Weights of a small transformer language model.
Architecture: tied embeddings, attention and MLP in parallel.
Training: a variant of Muon for these matrices, 8284 steps.
Each number is 128 + 32 x the weight over its row's rms, rounded and kept within 0 to 255. Layers, rows and columns count from 0. Numbers have three digits each. The size before them is the row's rms in percent of the matrix's.

# layer 6 MLP down, 704x2816, rms 0.0475, rows 628-703, columns 2496-2559
102:095122127139086137123087158193134116074110164084103135180135163119120161088174126127131153145187079129128137086161071149152133165079110127093140130122137131145136130199159114119139113135123107
100:104093151120134086097103127132149087071152101157095108148119122102071146067179193093151093090134166133141160069160077101160154075205171090169134079113137140101110146146054131125108123098169080
099:089147137147043168108160146158100081149134067140093130142194182077147100120118095130153134120116166129176116151070131144155112120067094123145147082120122098136127181177050127165173124137129165
101:112143102137088110128138169140129116141148137113143189175053130121129152186148143114156184105157119079125108101137155090158096151142103144110067116137133133159089161114094160110129120146118139
097:118100188086131166098128152117103151091170147108111162113126114139163152196127150161141125117047148157086148193169174102113139138151077149162111105136096189131178109111126129102136170164118152
102:148120111133054169086122100120101064149118149155150104148088162166155106126100092153083142110181164162069105144099100102112148107120154071092150098116155082134146047140118168091116124144136114
102:058168124148073125188179130120097078112096128135128134158123124128107101118193120117155144108123120125089064122231129145187193147080142108138085165137134144137151126113107101094155144166089172
100:158176142130110099135148102163117125133093136128124190121119109073120086172112112178085116078136132188147188126132089173128093122159172053162177143180099133102083126181149150165112156106149162
101:129138154129156161118095163117113109100138155126128188118190165105188083138138142188103152086091151122108143113120071100088090072109108114132130138124116116187139100087148072145078129118101150
099:120116130108128177152121156076130111074129130092126119124124129119121117097124086132129055155128153082124162101102097096123101111118095102173110098155153102132113139105168122113160179106134134
101:206126129125059066076116149099191127142074108119065085135096113120142122095168137075143113196192133120182135153093103132084168156163102187147063156151115170159156138126115144165151132118120155
100:163028150175132182145142078158122141142156091101141186090108142134142107130136160191092091131099105152149125135077135113094096092051133145130053112177148062079133137142164140136155146122101132
097:107233135131136147141126183102138139143138139100164119105096113125154144129113172163169123187115147133181095137118126129147105072066152157124110068128177086102154148155129099138124111122154129
097:157119173110092135090137101179144128166095130138131111076145149054198108110104101110174105094103103153117158101089164107086101144104162075121099176123106179111068162150077173142132132185144177
098:130141112120160096150165156137126086126111113174115095153174178157124153157064149125142186152090143105104106147091103152150123112161140091151123090093094080144104100116152082096072076179166135
097:115077154146206156114156175117146059132149110155140131111121100121115082147122123165144090084124101095150134156152122167137180161132121162133042081135158189129095071126131104142136139152119066
100:155145113095141146045159124118246135084117127123146130188116145164158155132115119062141131124094150142155132126140092089131151101141126095095182090098081082101115139173170113139162120113136057
100:135174088169121128155158076136122186146187097168103126118125124092163119071167119079113083108105177088146122096133150176170155144158129110141067152158144083170118125123050176136052064148136172
100:120104173118132120159146120109122104125136147125148115091157093163156099147102142125095056171112141110102118062144105172096157160157140111119140143096173157126208126105147116167151119119063194
099:081110088084170163070169129072108110148079122082087125120148142134131129148131192055078220120213161089170168097134152111138100181116165147116112126161140152156169090078138189135117113157121068
104:149098204109076123167122131091076113072111118097138136089185144138105119104094127152129120157089096164136133101107130132129095127173117185135082126114123178074186130101140126146071104094056103
103:148087109110123163081059110137070070094103174200153164110125126083136158087165108151128137183116164121111117152128131097132067118129152137115187161172146126129141079168131127096121106138097099
097:114100108170144150155114144122119150070161104135113128125105168145139157106129071111123116104148136129109047115134116073200166109133105166157133129137170137135098118103145121165132190129085066
101:117100123133116136123115129103088145181149114165152115150149136125169121096058106109110116129121144086151131114076118148159118113123150169135141116091113119160150153170146195120148199140112123
103:104178221158149131150102084125091111122130098120148094107184088140064147189126106107124141112054115160057104122081121086136138118087135091165093138181056091154170169112134135130070089161115133
102:184084147075139188167142085185159145118175121072134080142142108137138090138172165121137091147190178151121116082168161142121148145069119166185159133101125136069113087142145092152182150135132134
098:100126147168115105141111113111183122109146064132140177097199097100114096128107136097115135103087124074115144143194102101096084134088160132157120149147110117127147169150130125134139099119148149
102:183148127145123124144139088172151120102162180054102133091140133170100132143241119116117066167192132084151189127152102123117146115174164122131108099125106100100158101166101107153178126114095148
099:130171101135144151099158167102137086130129155106133116053166115101175162172160049103122137164140118085135187122121147068136153077053073166175100190121109116177112145084156130160083153111088189
101:134090160173125131126140131128118149099108091158053096154104075125116164106130215125074115098113087070140136134091089191108042077099127122152170157163124167119139193124087136108088183145111120
102:183142160123166136168149174106139146231075131138120107139102167149152140082107084166110161102127064173077131165116193093161118115160070143120134107222135097058106121092107069124131141099137135
100:189156134139119117159157104194124113133083102105142132121097098125124156087104095124140136135107062126160134151075146148129146101097110087149075144136146130143112093074113127085126154110114172
100:159142144128174098091141152148170150076176155068139161111162087149109108106084104142150125163138164125144153120112109139102150186160150176125179185168185126134085089079128119122140160080150151
099:110097121082110075079024124113084098096105128141099120137116081114169131115198151141117122209119123116156116116159111156113132151184142089168135165130134130121116238118102167125097090157098097
097:114081138125106180104113148127105174074091184126104158155176103160125096068115115095125118154108082111138100134102132128115138147140128106070140164091154126187122093113143130096064111159097135
102:124126123155166129130144157092116121140145161223153130187153101090119200110071074122191155150114136158089114119139151167153074148126148132130161123125177116139085138169231161138140108106129176
100:175190188148087108124162202128158118125116137178124126115141113152110147124122124086143176130140152131112134135116161106108100139130067092155148163134161094070162164105158111164180098136154123
101:135126106107094110150100153127111149124122105205118141131132080138184104172102125116123096118124132089134150138139162113150163187111154138138116128076096181132127136101118119139171083126072135
099:100133105152063116070137138115116134096113097140101094181129115169141124113164139077143117103153119130117135123091168088173159156098097180157181135144151161106118139141102104121141137106173105
099:171036176089158115136148158140183186102130115119171124113085172129096143145133107190127064145112168173126140101118109137097081089221113158087125127129129097150081146175129102130178169189187158
100:171135150089182182124159151068121089100075118120087114103170112195054120106124132050137156125116151111113079086137129119136128092124154161089135213174119159162170113103160133130073079153112115
101:157125141144114132148151105085174165133121155081111113119162089072164128185152107102111130095113122112180152126122136138132120174154144198144184182137153153157187159154106100092085147081105142
098:089132137079110112144156145180191151180119175138105108136173149141103108141129125140140169106131088155100189129160108182099126145126108127160188088106146160094115135065120126137181104086127144
101:159175111218151142111121118146162193122127128163140143107124120125085155104103099070170126165174135154116120170119146147188127130133155075143100076162126095130084111128171074220150153125104132
098:102098099138115099134079084123074107122088081101142123145151177161150117095204175113123151117132111172149124130208162144122124111163124104122121116132128123060135140088167117073147163141072105
097:156129128179165138123119157141159140095148132063080128088083086128177136117115159163097147152139084191118172115178137116154135067135177113109064119112153109159138108194203152098150159129092136
099:088109103102116110130124126150120125013129065177111103166144106073084141140114139136101152078131188125107145163117112173129119055140119160119162161107096150124188087123138052157146177107165175
098:113105135116183117100129131123106083100107105147110148133107116098187155098174093110156104122097132155116131082175138105136132037041148102143102105106113116112107162190150156151068196134112101
100:056118134111130142183114098153175130140136159128147152099190149149133129117181107151113126088120088080156128123106089096145152132162115100166079123130093186097106113127077058122129173121106055
100:159082103122101131184171180034165128151142146205195115137120193156120156118161123113109134094108089141147114112183164103124095084103151104169138080126130179096176171105163110190105191139120148
100:150091143162126150127177096128092127098077121107142118105127128066080050122162094141075128121131154165168114118044171170165146113087116122107139121141069146108110102126131138156113155129140086
100:097151130123067102157092100154078114099127104134134089110143091139094166121139070149171156125088117088143135145133159091098144103100106042137184101130105111149135138152160128171147151117129096
096:130123109178132115129109112111135058139124103141168116104153171111144090196139167115162135095149110129114102128120032096116097123128219096190074130048104142182155122171121174142128128155139166
100:161098178122138143129130145072114059135136093209131072111161116106117101140114138166167098158113066094166176155131081072166121134047106140085126113109093106103198113114185171135173151079169076
099:118095186116070172114203122202153089133131176138085144104153171091116125078083170180127138141119138125089118094134151182103142102166117166122119069151109109164124098148088123141161111192134086
101:120153136145170128093120133136140189135124175129134137152117114089149137164104155189156125157183136155115066112094148144120123194182135158137184178151117110143108122158108089132117100172144113
103:153154117109100102121128121183155171158151189123170141141117148094122139132108112139105131102186143176102157128219136190131173135126138078136103142119076167154159089109186061099098138114132163
100:139107108130113121145087129137139088189158112110120168137091154084107112112185116107119099077159132121096147213150061101100101180138120128136104133114165052158146122137200122134152168136163106
100:101137089164125148143084101140103185163146138119103136090117128186105161146177160119107146181103125155114135101148171161133148095099077119084192119153115153155107147108194125084139070156150080
100:137089140173101177136134165076107120127170085113128148117172162144138094133040128087145145103139039073140195121117101156134139121063138108151074160138162160090132131104139178105142139040116099
099:147137106193140117187127155164086128132102135169150157054133096110105094103169173112162139131210075137152124113061094127137120129103159138095136135088130143137182145217105084141130119074192142
098:129137168122171154135122097143152098139121151090056187183168104162168142183115135137150150147148117114116140137116111159142110121099107159114177145141153095213176139128187116135137174134133176
100:144196170141124115121138142129055055062150149123110125148185153163114111133175146112143120104097110135141134137106175131173133156059107173129140150084052056131170102100159076141104107141114181
097:194121046107114212074130131085091147117144119106130179136209139149112085099119190146099074168084079101073124134120097107114139143197148169120135147151148163051157094104117108116199131035175136
096:163127134142147142116140079150162141120162091114093137086147110140119102139196123154055129126152138095148218110141110144136096135116145132122173157166123114133159091091131179148097082080115142
099:156140180145144113056165161104176120125158110043111161148100115098133128109141138133114134164071044134132130151109158118139105138113106101164129151121103053127170132138120157161117157110102107
100:097148144109148128103201160110080092153145148138098114120083170130000118109156087127137126205084146116080093098156111069151155122106119090126176128105149070100130111123170112142140126095120107
099:111172115035085146152190128156146120147147181103106144159107088126139143126141083112190132106160124155151104125122074106146131125148090135184155031157124153185137141154144145105095128119166172
098:076138137118120186163155101177116148139158092134098141101110148097150079144100175116158126157142113096167109116146163130138161160069129168086097166180117124138106160124219209120113116187078085
101:134077120171132143150120160128170174119129135142095119109158156114124079147119109159106158129113113118108140099122112162101171153136131093153123137164097146107087118106173220140115159128129162
101:125139112164151116163152088158082164104131131087141112096118123113156117155144118121168125157126125160096095054154140090148127162175093124167073089134096142107090164116107174162154119116087109
099:100122166095163128124158138156137144168139138131195126129130084139213141110156078121093129018169138102139193161124109202096103121113082165207079191139127099109131082163109143149121102086058112
099:138136173225123114137135136124108108131100131073125165101094155109119115141111104136109177154168091120092065141133156119133191088139077160108119151142160179123146116122121157113104118096103085
100:131133172127116123083044099066119135142102185101169199117123074154166152164118153098152142128137097151115135120136151106140109097161098025086132177142151068178142156123147150132137108096160147
100:177152143142116112142100166107142141109178143156151100162144114109110136143193152190117182097094117131122155186142134134106109092073115110152137142105169144119160152178104105098125138086125175
099:107144117141130124095143103092118120143096178165140137116118102124079064196204146118128142121172187131183130141110102117162115128135113046116161121164115069125125089144151102112138156147079069